config = dict(
    d_model=64,
    n_head=2,
    init_std_up=0.0173,
    optimizer='soap_variant',
    decay_shape='linear',
    steps=3229,
)
Each number is 128 + 32 x the weight over its row's rms, rounded and kept within 0 to 255. Layers, rows and columns count from 0. Numbers have three digits each. The size before them is the row's rms in percent of the matrix's.

# up: layer 4 MLP up, 256x64, rms 0.263, rows 27-126, columns 0-63
# down: layer 4 MLP down (transposed), 256x64, rms 0.228, rows 27-126, columns 0-63
up27 121:122158104150136157124150134125098103103158121084096174173178135164110089089099086154116069111148137106076140086149182189168106124150162126181165092155126126153144100050111132140074070111124118
down27 106:113148137130098186126166124170151118154107093139160175131116105105087099185119109192131183181167146136187123176120109126131095115091082105121158111143140119109038110107172102137166139131067093
up28 107:122147108136168110153105106113141123124094153192155176115160114143107075107203166138112138064148109160139120112100103173098066048110114122119153159152109100191131151164099101177142088084128108
down28 095:139098135082143135133151076128127108126148111147154109101145145085108126164090214133088158090099045137187165155120116101036112110150164173120133109155088150097120151135081183103138144142133132
up29 104:136185112099090141120105163140104086136092151179059152176038126137168099139134160107106103110100153097096140134136204097111183125139182084110162180129149145117138147148109155149089096137140153
down29 101:168120129203118137065133135166095083137180122131129176120182148159121118124077106196130123170131129141163140115118150130192098158126165133149103157193072133177095092076131112133144074113111121
up30 101:092137149086149165125192155124140160126175131140158084162115084132134145145181154117099123111165118143126151088090181049098091144132169137097141112141154102076115098184090050118125135071159143
down30 093:158071077138126136164132120080134101148194110155166135154107114189130154163152135189137135129112073149135200092141145113088137140141157129150043147202175144075146125108104111139135095135131142
up31 118:153158114191117089119124127136049134136108129171144155127071142106126154110132114150152070139077122129152040157073157153110126142115153088159191105089086119182172152088120148167125127101128160
down31 108:102081190112092136138189129144150152085098096101130169195127126097119091112160109132134174075163126129031104157144091085113124147200119134080157166159106118131147106142127117149092111102100126
up32 096:135184077199174092077153111131165089114124066182100114122113109145177131151161162112102090132138127133212136149088127102141099149122091105166067146167138123096159103112152160161166153131135130
down32 091:126171169147074116103182115122126099112107108168154059118154153118177047110095089094088105149127131120067105083121122139108152107177100144111118185140103111172074142131097125155088121097111075
up33 098:095158173144164134096167095149077105114110069077093161124130139111075101073082090157134131165152117109140124176127138156193087127177113145102142119167104164213092090149156156137103112142144122
down33 104:155151096190100170181137157119183118098158134113183140137123156111146104141206100079166156136110148126141115050122117120112168128125135173128123167092098085077120100131155043110161130106131151
up34 106:206174106155140160149137104182104116104070113140105140115119190130156104039119109102120179096156142161158115178106145094099157131158127174084118101146083109163151072104116123135123122174113091
down34 109:122118087140122157151185130132185117073133106149077143103060199103133116171124100135117147101144083149129116152122123074095164197154127072132106106111143106125117135101125165050136151182093166
up35 098:159146153073110138134184130101173160143104129197118144092089103080162111169148174120097133169153129175069144132156120107086096136145157101095164142072138213132128106147138139150135151120149057
down35 112:122073127173127116076085113141139153131158147151106162109148100146062172188092164098154150132051136191139088115115110097105086123093097172148172184142134158134115125172154178162159115132101135
up36 084:113066083057072137113156104176091142108137158124155164145087131124105132091169097114181143119139136075121154101178142183151053152131115140148162132122105163129158152136071100105097110169182126
down36 083:115100115138117087066160074173126166072118091094055120138137130088104132138147140157102089146171125073118065137105089128134131089160083118141127065088106108144169128136140136158152135168193086
up37 102:205169064095125186156145105143114136152155087090111147159122135125143122116067091117129170070122106068116115114117174164111130172137168123139145064120169118068144141171101104112105121174169122
down37 093:135125152134125121103135152077064088129149100103124148108138138096162149123089151122069118102162126095165129044157132149143140079065145080148054100098140177149155101147147082184130130157179148
up38 094:107167112113115128081117111132094142101138113077147130095139048108126091114097100152099117131104135164118150123183221158174176046143096134125130161161152114133175102133099117125117152188164175
down38 098:111096115150172134093143162107190139115102112162117201154128165149164102173146168160125109124130169101127167150050109077139161146143161108105117154119075149112104147142163138113039128098172082
up39 101:140133051129158112148136147110109121168103104140108096094180129190087131105067104100154153191143179114130171113133149100113098142158083108097151144183148152148131160054116094101111164174113076
down39 096:152097083179129109137125128136131180174099114078130060124124109116193152129112121085115103110074083160178105153125140088130182117197152142105124107161123093196122084184150154131112146130163161
up40 078:037135138147148078107112176143143076084139135117197094139139126121129155139108157181162107142144123111122134167073075129094174118108145092157119149101140118126104143115052191138082118110174089
down40 075:130097173034114100135144137117188095102144096129145129128157153051129130161164127130136120173128134132126066066131095147142142110116154143108132155098155151116106187103136123191080192134144069
up41 085:199130141155088151170137145161120180080100112118141098166049162133121112204150077119105189153106091133103171169131111120141105175129156167073130133100118080138091116102113098163144141156112117
down41 094:075084115150133124151157077142104069168133139104068142082184134127122192136143146181136098128133136165117149147097168111074184142107129103156118121118088191095094088101151088110137092093075143
up42 091:117098130073172115126080159158020145157114124195091145113116182141112126102142149092094077092137130178176171113102093122079128143123165086142135089128132120169133142146103151120143089171127098
down42 103:142068122148114065096127148111086129175139180142103106128103125173106119115168218111138133151096136137197154135096076127101106193145122107122105096154134098162094096120128162079138187101084135
up43 122:195168111181151107138143083076175166112081132110157113196123156128115065165117107130113141114153057088124107158113155151123131129170171115149140167167077079145103123100116080103168100128142098
down43 118:107147103121105097104103170205064164106181146145124129156157095144126108142165095134146151115138198181087193134093114124133128147171119132084194114152190115188167122114158107146107126151128099
up44 093:081129101092145127088123129234105148124128138135137168095114125085113113092138151123125155105071102112136103110112165149158130103128108069174152084180084124188138170152214102092151124117104136
down44 093:167137175113088128132126146086127110116142067092138104116149131168125120145108070100106129133227147143147142089163055176130114083144135136089085171127123117140142149192189148123157146165165086
up45 109:052181126099111191097175145149091128104125143170136108131154102151094126168122137206122126128157070127172105100118108153128159132123096149067138072123164153085154104157089184123120083092103137
down45 132:181143132136087078115084120117074061174114156100158101115127079096153086131171142114127166085145161166123142191130133101095086090129149136205124172134150079152119069123158125150144165158119133
up46 103:121150143182121163112127158165117128101118069101192089176135139067114157170144162117077117129092100101092165094134137129082135160110183150084112118205079158157157153094127118153092130148078112
down46 099:131132121093123097148145103103173093078129153105189157170091143058135070128127113157150110142143160139146177155121086090136106156173080181196169126093100139083184123123159151077129135088133113
up47 125:112178101164188066143157109135139138179083119109102057140098127140139144151133130103095147179183135098152166118133079156119116090177136166082094128145126136130130129111085106092217116176109105
down47 118:139123110114063125189128146106171205148155125177122132069113103156107147137095092099081159171117125092148097121149125106129169102090139124188082191127071114093099143111154160166115109185113129
up48 102:115153085118140167135157078159107153102168149152088076176128216096104119155111104146137141128064168140155088178088140111136172120177131137112151107150103096116119079115115154108124197183088139
down48 092:130113121108142102101212134142153101128102192131102100110174125187143187161153098124143117141207059114138099126142137125118102137058139147129137094184187098111096127084152166124144114162092130
up49 112:186161174139089134130166168089131102111138133189162150095096068112081110159142145155084089123164055156160158084110171108124143128170102078138145094104098107148146168095174131131141137158117180
down49 109:082126103128182153173097094123155153088119142071138166179136170121125118122132080091186124105100191080082137201117090141141112154129140165140138179154115133105121148117103158115063108088076152
up50 071:064110138091097128129124161110131216090157149130116084092091111118181148111159148124138138137139139110168113175103134098147106199153106083155095120164179081101085165087142169177123107112084104
down50 093:101173107092053092155078111125150210091120086112073122157151140170136121162108100085153080154128181108143133106121140153165096131116098143111131091123099120119121131084129158080109199082105090
up51 107:149147083093072154048091111146119082143094114123132159129092070127142124126101137158129098106154124111188218185147107117131099052124131127124115138089121125208104144134111156103123172139145125
down51 113:138191129105112105076111126140053183104106124154089109104173136126135092108134129132110129108184151148129120143136217120136131109176200143107153124132125091103118092097101147158127217132070144
up52 092:065150060142183129128115117137141174095146140109131093168163101145104165094107138118183124128119103084107098118109152176094125191141110133134173069180125101093168125113128182148177133077081090
down52 086:100084108147122175089124155100151144109100089074176082144177134135144118133071145110090171167166033141120158153124083096104128109173137143139111110139114112109157202145167120091134155145107075
up53 112:168182164193094131110154124120139075170109118130096085125129118184144162117051135183113101100095109067140082126086147131128128091155117065152125154117130114101172190158120143126125121169130183
down53 107:139114045147123095157124148122171157114130127141147111137170119103115141094150110130161138099154086100150138068123125116169137079096162109177104152193196170112105185067132123112115112212097120
up54 115:129192088100126072162100196136129114137155111129096082129162121104177121115090130143114117174073112103133091133162110120110162084157136114155064128130140146073115157189135180073144149173188129
down54 111:149130097108134062136164167139101088122136193098099072157086109092152142152174123113145129142084153096166143089131105166135184122155072130171057118143193112130109167132130106158141159178105089
up55 089:141193151229081138114174111223123107155109129120167132083135134121100174156125136121113152164110115103140131179129188107153122120097080126181128112114104107151161124165113123132198129106127118
down55 090:143104103074145135123131188038156127125121107126072122174155124139142136097146094153160153174146196132119105086184074117132089107147178137078138150116163175171060162145133103146108146129134120
up56 104:054163186109118119123146101149102192141067124135184111117121158105110177105147162178149124143170076139190120107118129099098142123097126144107085092136121073072101145151171138128182086143099148
down56 105:126153107128150155095092103087114135118076100070086158154128188159159138149165121096106131159134121135218163144117129117082118082098106156102082096163169133106138074132090106117139142199184157
up57 113:110152094141093124069089167130114112123111086104157096149189110113121153147148094167056133173125111101158085209137138173084109129144140125095125169157132130155138099093152139123203152090071100
down57 126:186113177106112134065134108119135122096136165086131140093076107095093157146126062090169097133139120121235135130117175149122101114123147173112151111103149087176081117132112121139093162107132189
up58 117:109187109158175113151109114177170140117066126120117136105073150169178142115123162122062144208163175093147153119169120133082162123152133190092115138087158141107065130122134129134145082131124163
down58 118:083097124088114129123150090178166111128136100113138133114131092093119160122129156092141143117170085099203101156125186077089134119129134130130213076081084167121171180087157153162123128102158166
up59 102:142096080137116164103083081175161105154164096131140120133125112176109073093043125184155092136139149103177120145146156098175149115136146114169110124077094132139128118195128198111112113108152178
down59 105:119165124133085141074092118141109111148122107176126116129115109133135116120167092133142125132123143147100126148185225120101129157220162065141089138084113138109095101153202202143115133120099098
up60 176:172124145114074084111132138169166139137148137201058149123096106160119146137111128176104109113098122152165131148164138144166070050071145066163110126153155108122099127127092109134119090102168066
down60 175:120123108124101038098158123091200179133090171133123118151116131152134132145141118073143153113103093159115134095077120089075199100165133189106112185117089102160154126158081136137111162131118157
up61 087:120149145134143061141132154115186070146051185126095127137065130171128122172174133153086162112119108126111157139135082106125148133131199141139177135110103098164152126117097058141160097142074111
down61 088:178142195135140080143178156104116038195168118141185131086155087117120101093107106149133113141185125147099065115130118107073151148159120119149137132089134144161072097124163124097140113125142163
up62 063:137133040181107164065102101150133155183135103162191150181150098155111086165132154118103131075158155128169119089108170086130143116108182091144135133143101126101094081144091112137108113093097153
down62 087:092111154115168093145132148170174157165177146164088158120119109110110149126161089107196123139095118150177118086137113097126112148036166108117140088097144116141117124158080149084122093058191127
up63 100:116155133106116098166146138195082130111117122129071097119143144097168109146143101163102014124139037141128107095112150092146133102132095146136107144150127110123136140178110100148203090159091151
down63 092:114128143112104163136143138118141135165078106114129148142078134118105111086139105091121205087166198091089101065170068115113091152150142147100120134090102120124126181123159101083073107161142055
up64 085:150124078072170141142118135187141176164158138148075126105080133104109135140114157139146113158090135070119139124044100160096110127135141111133150044131140179150083113151135087076129164116189133
down64 085:137183122135142131090173106194139168085144154153132120130160204167157130179109128103120121158143139107182139086135083145166115073139156163099143155129106090172076171155096130187124166168130168
up65 107:180095146081058148097170178155134145152124111147091144145118156084112128192096174170109142115147122191088169137076149106064092098156183118089121145124122136156131146126121131107059134161124156
down65 113:120099149177112088104144139146156090138119120167132109155168134155136108081115081119111138135137117169134103130121117094140082148103120101140115080103127144092134204075066075150173025135083176
up66 123:128132148130147168152176152170109154146078118165121102130032122111157145132156167120121136167127199126173143100129077128071101107062135170161158110130087115139127127053167126081136100133124162
down66 114:119162115081174121113135104123119139072168142142143147168120108111118035106124108137131139120139220097088162136122112172102125173148119081119194156134089100095097153111151158115137118088135210
up67 105:105160137089086081148072171112130123161091096143180117084150135150137100151112146182134131146119140124146093146187101134082123150122094147130199169151136066102177069081105137125101075184140112
down67 103:066123139097124086091159086110139130141161175185154143090150123167141103111188162107041107087178117136116123078125115105129149082066132129175142139091104144117134068133094141123096102105079141
up68 098:095118139166107075107092149155147098192121157131203132144070087186131113123153146168177135150129090151130157128160136029133090069155144114102130129121114157196146083123122109098122137147131136
down68 099:139086131156129124100143138166201114153204103133119078145200160142130151094107087161086105118126173090115126080132089175137123137095103139155119144119154056085054163141122178125135108148133142
up69 124:091106130075108126068104141175112099109117083146143148136139157150124126110136142176164152182137145195126199084174121166077119120110128167086082123111113146068181112156151179120107093144090093
down69 126:174140118093128132137144120076035100151109191120121057184137085137141159092101138122160110138185137162090141159114168149140112089180117108130123129129157145129072124118111105077083156167166090
up70 096:141138053147084150082158165164105090123153130089162143132117120151117108113172095173113119170136121137163151099115130119127098041194115152078133155118120112205092077155121142155162146112133187
down70 114:107111166165071141066120152122165107165094087098076059095166176107180124150136120146119155132176151065192116104105142165127159145152132158141126103119141106190172100141096157127112147079112141
up71 092:108146131065110129126080115157105122054160092137111126176127163152136186191110141186080041120120110148129102077118125164109116131118140145172168120107138122089166124145154063171125136115083113
down71 093:084117134133113125163142082135158086148139158104131121088158143149153188117135140158091156163084098183103161174113215083185121141123128162110102189152111110087127072108118123182121090105124077
up72 105:124136154123132180146129079123079097109112103100123154092120115130109134131101105129136148092124094182148122177104168167134098109126124157132156101188042150209194119135123112103071126159050128
down72 114:160100106058123082143126131147156130104146133163091139093097129121105142187195096115173104070149142094171127130061102130102139147104107146173089155125132185066113050107106136110140093127163141
up73 095:095110077132111098049055165132103141140083160087100104124182103148064122142147119141114092187126133098190128125160130068125083098167141132171140151190141108163116112152125160104136131139144161
down73 106:212185153132090111075108091138163081097138115155117109161173164171146188118107094121131117112073164118176116158109134176175193099127124149105157136143155080158115154104148157108137140146107176
up74 113:125157127152127164139191095162149118117118119135077046135075098132119136186122096134172125118092095086144113160111088157167101183148169131079148155150101125084104170052124134160090151156096111
down74 123:138085163102135106148086144096138134039176176129131100125125130129106174166132139128076091130165127124118173158139128148079071080053088155171123128152192098099092124140129103088121143096172131
up75 098:091166153112148067142189180111084090142152175131091108111175077158123160117157121147134092096102114160129184106125102138139115088103145135095126161131171109156112131133131186195150044104091140
down75 104:133071144134115090099078166193145135115093129106126175110133140111141117112152125113137114108168113160152147173095139117083155155131164160119147110152118199137152108127089100048212215128137144
up76 080:120071111130142083158148112193146074123111111173099118108149172145117081138121082184113143121129169133185157120113130124113070144086133157093119110106182162156216146194090094128115130129103151
down76 083:088150092158134151103111137143188131085150127110170136150123152159154141171178121177157155127041140145149143101110121121159102090169137138201083176063128104156136098126067097172177130127114132
up77 087:178152136091129059151132149104168114133130105152125128082137071117131100122200159161144099111153082121138157125136173145055118128111171209150164080079186143094135102120121173095143098135118137
down77 098:112126079132080116125118121106147142138125168144174092100114101117112111170154116134102102133130159126210070111104084125124150119094029126098130138148169077174114116176149137111100068062083147
up78 092:072131124107095118156108148116157113180130127125154125072144140165061116137115136140091068143154109139127125203108109100077110170195096062127131101152110061124144103143157208144123153139149105
down78 095:095102124144103137159118143128120108125104173104118035088163106145089116119167128219123134081079116132149124153133147179114093233146090126131112131139092153120113106132111121167088079109116167
up79 117:139179155122113122131116116127164152097115132175076107089106177104148114131147125155112161198192123185156139113173118065140086162097166125160093175096079133114083101169085110155134133061127113
down79 121:087092131086064073099124127130172134170119082194130154109130101087113154162109079196130143131090123122096151171169123146135167097154123064123137087102170091085141127175155187134124154121120129
up80 090:125109156085149131067150147113175128147148155164140077137132059122124136119175135168168091084096160160157176103171145104082181135077149083122076061176137137127125131144117122159140117096166080
down80 095:181102182132042172126141169113185166187119098135186122144142145089112100144109123096196136185076111122122145126162112139132188149131076137170133147147109105145096119148171147135131146096108164
up81 086:063110107149106181127186072123164096086087114149133111192169171181144125141121176164062121157170133153163142170087130100117128132108133136132092123142100135093144114142155084167058114099097123
down81 088:122088128126111163147175146125161124115139193124190108129116123102161150116117165139140097128113195091152080068115065105175165105085052164133119131188163098158099178152114135150139140110155091
up82 094:135136145219145103104157175120155186115130092096123149139112133084102164132161123160132155140114201095181078156136119084140079080137063069135102148143150129153118148119074131100088096136119157
down82 096:128093151101089123130115111116108091177113131148143208159170144183165087100085143144106077112118112138113198139154124132160182092133158176158183078133117068112124157159170090102145099157106110
up83 099:162183087131093125110198116171133107129091148129140115184080170134169148160134138083106180093094150138105104134157189172117110165122110119177126152130163143122138072113114066136200115084129158
down83 095:123131124130153108145116056066176156122131147151088143071113160148123136144152134156113092171131096094142182104167076152127149167070187128062112110092111155111104121117111201104123135189164115
up84 101:116161129126063152123120090114124122114102129130085129148120094121135085164132094190139117093115141184163069139164197094126166076126174193173138138128133174180065106144116115098106130174137174
down84 109:120133094161124138119133134163125129151140114125154155121159083159063186097115122144083122171145095054142189098098148169150077146117099110154126152110149162097196173101106097193128078095119080
up85 094:153154115112129118145172131156140154116102117118148135139079176130079123171114117201086158073108154150154098149192125165136105075081094155106147151091190060150144105102075141085155131153140086
down85 097:095063094099139149072144147116145126148160167133102106157106102137185199146202181100097078126097130114116168106047118134087112159144125109110076081163146121146096161144157119133129157100113141
up86 097:111151103159138101079157106143104174121170112101050114170193153127111169116087116120137080123120196100151121154124151118197101099131157136121110102189128159161116150129182183143103150145183154
down86 056:107126133168156157158188090115182187169126152117151168184102151100138106159174145131131165115139162120058154149146076090086157164110160110161129116130080112131144075119179155110110079131155074
up87 090:127110123078119082133186108112171127051156123124108099079153114149059135094075112164146118120081150116088133144110117187093180156099145176128188122113174124144148143101074122146162091101145160
down87 089:102176089126133149138150123117095146106103076100095127172154108089173119154087117102104117218143140096136093094205105146188174109158136128061099127098155112096110126169100118119109147150157070
up88 124:115163132097102146126112132092124134062154111180121116099149084146136191134162156170128142079148209153170120150091179092164077106108143112124169163121096105156118098171091098106085161092091089
down88 116:102141090110126122086161130214114174110051108127146142193091177094131057117146136120135130150127105093050147120110068112169155105123126105077118139136153118131196125125159125111131144124172124
up89 087:159095124153176101172204108142178114187156114111177106166107083082071141099098112113155171145115113085118182088107130157119107105148069187106161180136129113146132125153118125111161137137121181
down89 084:160099135164134134031116171069148150165102079089112131166124097147126155139122169091112161120146143121162130087147134079129109071162109131137146082124116124082108149083123186152138094156086055
up90 094:142130120093113157126133043148151106138083131110076146155100130118139173173086076120124137082151086123122116158183104149143186126177200141133107141184120155177086139104132154151116088178075129
down90 095:131131154134155130112115098123121120192113095164142146166112171176112086133176080070098087130092139119152155130160103148149082029091090163143110142071097139110188138155134120171171086122125126
up91 104:141165128182119127103091136175172096073117139189103135121126068190132148108192050173113141119141158147098121117092093070118105081124092157119166095127131134162142077091129124162148137087127148
down91 104:112165097083149123126209151124090126202091133109116042068134143125190089137076170167164116121099144110177129139171142129127126167106158133145127158088103133164169116113138147124102123091148086
up92 102:146137063127113139162121088106221113111175068164116090103119138098095138138148117173150130172154104133073094090127157121162118126100096116161100186198093169156135133132091134148118174148174138
down92 099:178166110150179114127050107126105110103141133131178112132127061177072078120155146156128101152125181117099089131163096089151113112192115163143091152150112205090151131101087116128113157157144147
up93 114:112171142106154071101100181121173079113181117066162143127103145074086116121107113145134139153159136129143123128161132095158170087166117090192209119105173145127113101142049111131103108135098123
down93 112:150116116152168118113104167102147152111127132124100175193061108118087097087103144127142136168110185058089173127144091124212110070100147137150127116141144125096216153092131122143120120152128114
up94 099:131161129135137138135159163178104149202107189139131129148092213126122135103170110115138119130145120112140154130088136119069102091068171088152104067165167150122151170061125093078121102093111117
down94 093:134099126120185171084069174181137131118070116140183097107107130167137111151197134131089129119139069151115129147143072101178133164198105101111128119148156169177136140157096098105097108137162093
up95 086:142146103121142141088115107109142097140130096193133140118127120155141168182090165125066165153114118102118124177102099104089169197131045109177100081073093092145143132111082119127158100093173154
down95 080:118148118123073183129150114065084168081103134091095093153158131165209081165127135087101128155164123114183076112168155121193113074119146125121108117121100108124103130152092149173129175154148141
up96 097:104160141146087106161127112148123141107102105189147125089093081123092202126166151178095095138114143144137123110137126155122106194123167188070121109144081074115141106117158157152118193119085062
down96 103:163158117091144132137130119136106146146184141083118133171075135147095124119078107121118141121117140170048212166068092084133113136150100111139186227128152135076135132127138132132113113116155166
up97 085:108113096159134196184095074146101185125127139140120112098143124154151109153120097160104115172116163163067168085147066143157126130108148144120160125109059106187055118088137122144129105185114109
down97 099:093142105130137129154111107179100165143149148086049124081164139116114133148115128126143141116126170142147105135073161108147150110133127088085175108165164116172104163108131083090055124068105220
up98 084:124095147184156084146098127058119113116143149093165149155141052148147108068100098141162106113137073109078160144081115102135107162144161116101140177145133131107167138091157153111100079195077136
down98 083:101049131148134117121154147120134138131137171142106097131080101149144131184100182091096089103171113078149104108154129180119212099105088128172152095116173111160118127145171161129104214131120138
up99 116:131135089112128125090133173135148074157144177095094125185158130175125127109131094156080140169116120115055190098054152176156150103182099097157099100170157152140120137121125069165098122099123113
down99 096:105167105107151146142144140187127096112144129105133111116116073121104103124176149179138102083182170146115156192187137145140157121169096133072112171070120113122113069125179198101128180120159154
up100 087:117125103116120171131158137153131100106129157154151163158151076180037083098137134105158061173124126153160179119133145100132097101116093148117109138157100158088116170153128032127194122114132105
down100 086:138189128165223109161131174118105161134129149141145141189162118140160116141113064099171139137140166159090121153177077159112123143192108077129098138186110152119099130143135115171118093172107095
up101 103:080176184095161158092173115157094177134133110109132097107127131076089131106151142170134107163131095052134081123115121178106130118109102145141072176155119126089155172128120161152109104057175168
down101 096:129188201115180141161110133105093127145153139139105165139078146128091070134131152115126115083170158082181131095089106194105156143102154199117132142073090137112149085127094120170135136118138181
up102 104:151127196108124132067158118071187060104155150169154152145105167117143162141131124190138098098106115170120166129129102095150082082125169137134146157098103081171115143061100147127064109133128119
down102 095:178136084114164077112130144132108135075074112121088152127121120064135075130143092063162167144151091073124148124117112177111122157156199171135127161113099138069180122172132129084147138144098096
up103 080:137078115139165086147142092190142182142215170146119111086128115124096171125134133117105138097112153161142124162117138108113171130147123069181106073125134160160131060148154156069160137148076164
down103 096:151130136106132111148134106140136128145117102116053096170198141215143161127141158057075174123141156129135134088133084134163120106153108124112120095172152143149149155190122106132146187093056150
up104 085:113137106100092100158130162170106073156142123185115138099159124160081100140175079141142085154156092139151104204136116089142117132097126116118113130191156203156104123142144102084070083118187121
down104 093:089096128122108174103129129179147165047169116134122066100074128136119163147101128163124154097147144192088084134126185078132154088163138110144145127079128087120172129146077106147076166093146121
up105 083:114156152140107160078114140106144108110127121105192049115159128138081134098112125138134157115130138118161091143136162140116051157135079089146087176187137096101070200113150170171122179098128129
down105 094:113123065096128138141176151153101087171112161092129113121137066151077095134098122093131111106166098110115122124139144162215107128125101101064130100118167159100095141126154123158206170147201121
up106 085:118135126126091050084097164145093111163143134104104152113105174106153092145172158109160091148151190163122173117138167094084115124136174119133061133155086157147158136063115116189094102115082150
down106 093:117128110188121122108157113174075168124132131164146091133160115105140080146173128155162157112161119117149084093145123154103049114120113124141117169191118068095046085076159168139136150136083124
up107 090:095141137097084124098078119118070157119122142159177102111129121114153183089210122120146139127128127179101108055181112132071109113114138157137170209138148108121088133148106132132163102179152174
down107 103:107139048130141081133127148172166108092107139133146087160152104120083118095175156115142061101144114104094095152119109105109151155099097120100153176115103107093084118137101185169160125124159029
up108 119:164159152157109112131139179113170156127103195135149075098079053131123082128176142183090119151125168129114117126095140091131095124088137121131209078135107122136113081173121069124149144091152158
down108 123:123128143135115180141129083139166099108176101093141200126142185130134166128111054091117114131102097147151138118126049123094113172147093132156062149153160142119145166118155168149148037116135144
up109 093:072138144091169114106126155110113135103186112076152046162063100127182144114124119113148163123127133119168104135193065136077086124155100097172110161153143124133106127068144160153143171120091137
down109 086:103140120126122143152168186187122150075061135122089164162125175157130132168119115122071085157156143100150122110099128155209162088131129109056079114109100103142136152134067135131122161129171089
up110 104:152110150127138087139093161159140142066147170175112079086110095181136165169161115216124110150148125125153111127141120135156142073092151124119128169193118059102093185143067130111131138120098110
down110 086:097157158121121201156206147125125130167084145107120147122157193134193103180143153108150143151134146129044144116130171104099108128167114153145112099097137159142174115128118098110176184178090118
up111 088:112126129084125078090127194107079172092087168098137175104154114173123129109061130133076167109160187141134106111178139127149116101117112128159110179134130195129121156145119149102192132196124120
down111 081:147100112129107122122149118110113099145155158096124136136121170083182079179101154114140120122131134085120086089161158098048183198090114153198080131108076149109095146174121114128128075154156097
up112 116:144102142103153065116133158112130156103176167162204097123112064076099086090147168138110152100105133179126138145131150136092064136089102117079111158075125137145162098121162148067147103121181133
down112 139:130123146149099077166163165073135105130075121112123124134143104067110093135115046130150113089140088118065107130156103131133135091095146088084138116182161197199088084101091111130119103127112143
up113 107:128168076130143077066136176114107108084115175089096167133092136105079139090113135116140069114188145141166110154097079068166153145129153101119158147166170127154071148179132175153152114117116128
down113 083:127163106114136136167190150077105144176051177110162145084152137144200087095099185128105154142155111167116142125134169152135141183148150080179133121125111142120148116080118096095127085144136187
up114 104:104098182093146140100078111096111139144123170147131149150097125188088161101162117161175179055091125170151083143130125166072150180143153113142130118121089134184080064125140124121142079108129164
down114 082:177155123079086137129139138157161103067104114107074082098107119134121117115118132073077108156168157102117101082193092172158126105123079182101107169138127087142094166119159129146139185114164074
up115 111:137182099154142122135123101124209150121122063129114056110108144119100132149130134204153152172165129099206124126138090111176105116090179167092121120149134126137162136140156175073113124105098080
down115 082:175143164113118141173159153124117124146114136128193207156107165093107118111172113124102126092136110153081165117130160147128110151203150110151079192126155106083153060122116100125167052150117122
up116 076:127166109105087124137098155124176096130163109138155106117123145167150088136124144243111099145150085094149168132128076125156147133058182165138145156123101103094095085078130166155123115124103068
down116 084:188165172146179113114149076085146155139058138159161139109158152147041153128116155128131168109135164132116118168099079105081112145139095120101086175119137092112096156100075096088152084151131121
up117 076:126227111126085161131126140088115107106083121079131113130174149133152147187127105155136117148143127147178108205186168133141143154106131156116070142161131113090100097172085141145097090138189097
down117 091:099118071148117130162128177088141117154102143106178091148144099116100097129128158080148127174170102138159144092184094113144140102146062122125116112133201163161110205194134137169115141088163165
up118 076:105067100171143099077111135157088112240174186131106132155155149136091118075132179105122109181118204145135161126124130135107122164106122133112135074142176138111103090115118131153111096125104134
down118 084:114127115137117090156113086085137165126172070117129151128132158117162147088121169155090150129105164128160131125111039111135146123131127080200107144153144163146182148141175191100185170187164145
up119 097:146108075173100171096173109129144129172140130149209118170154123126171083042068111091167122168147157130099121146116128072134137150118078119176129123099132155095123149109135164127084080083128123
down119 100:109121100168108204146183125130123120160107149117145086137105187114197153102130101133099131173130125170191121169135179101070184138121089109129092060113126155106098107163146111130196147126129120
up120 109:097171168157152108171170133136146123164140148132145099206138168130174125157129119135084169107125125108043156084116035181082119119148172144147157119158179142118129102101149128133153089151112102
down120 093:156131130095118136118087125149138128143147040119171155201128077130117121102059140111150137137132182144144142154179136119151086092169105095147182132076108170172195105130112125082158173101116117
up121 102:116110104113138122108101144188114136096163118131122187119171108169072121075104137139125128140123129175185193180139101137180085142129156172133099104038156111118113129104118150151113129066067100
down121 083:144079101188133158121088159138114114120172138104141223211170114098154093113104071120166070142121186132105127164133125148159165105186171103152129146160099138090150112128122134115124092122107107
up122 113:104181168153171181111168109139095126162119130110120045148126110121170166099098165121135163082168108149095110106092158163104136104124165128115185109162082125166136080134040123135126109090109165
down122 089:143107138073132148134143138139126134175163150124168079114120112133130146134126196130146134088146043125120133187110064056104135126193163131172104130076133058111126137095074154136095118160107105
up123 113:151116093138148103134116151172148118157136090164089151117115130126111103129190130121144089125144255130131129139062146139110128160097100110152106086137166164078121083130121128125147042140145164
down123 102:132142116121116155119078135175158172110085082154133125115151111111190107107130099140155107116165088129141140161128168116088110130155132159128146062143123156098097153152149166091059106254119141
up124 090:123131081139124112117149067141037212156080164144154144126144138143064091125175159178144120109110115084123129143131148101097136140146061144129103087102128117147106107127108182167142160148064111
down124 094:115171149175058158110122100043126172162137133123109097127132145147165158160154059120137121125097122088125134128171102093075112120164138105085179137069120110173101083140105106088140136081075139
up125 099:116127110109146127128086070121091117116105143090103073125103104217118116151080114114100090105183102163119194188111179107140149184138188138132125153130125132203096152170129087138115141123105116
down125 116:169116173146092148167112162096156111137163108127159151212094192040116094157138139169200148152087158114109108152100100107147133142123165169136122115125148117114178122073160110110113093094151130
up126 080:155148145124157130097114090116125123167103151195169103122075124169077155196175141093104218114122186122142139145121084104125122174143156148188158115122119100171138066143132119122171142105169116
down126 086:211189138115085106214093120125127117095112108085106100102174092173120125118051148107146153181114111110154094104089122132140139137136191109168142147164113106159116179124147152121167121106145096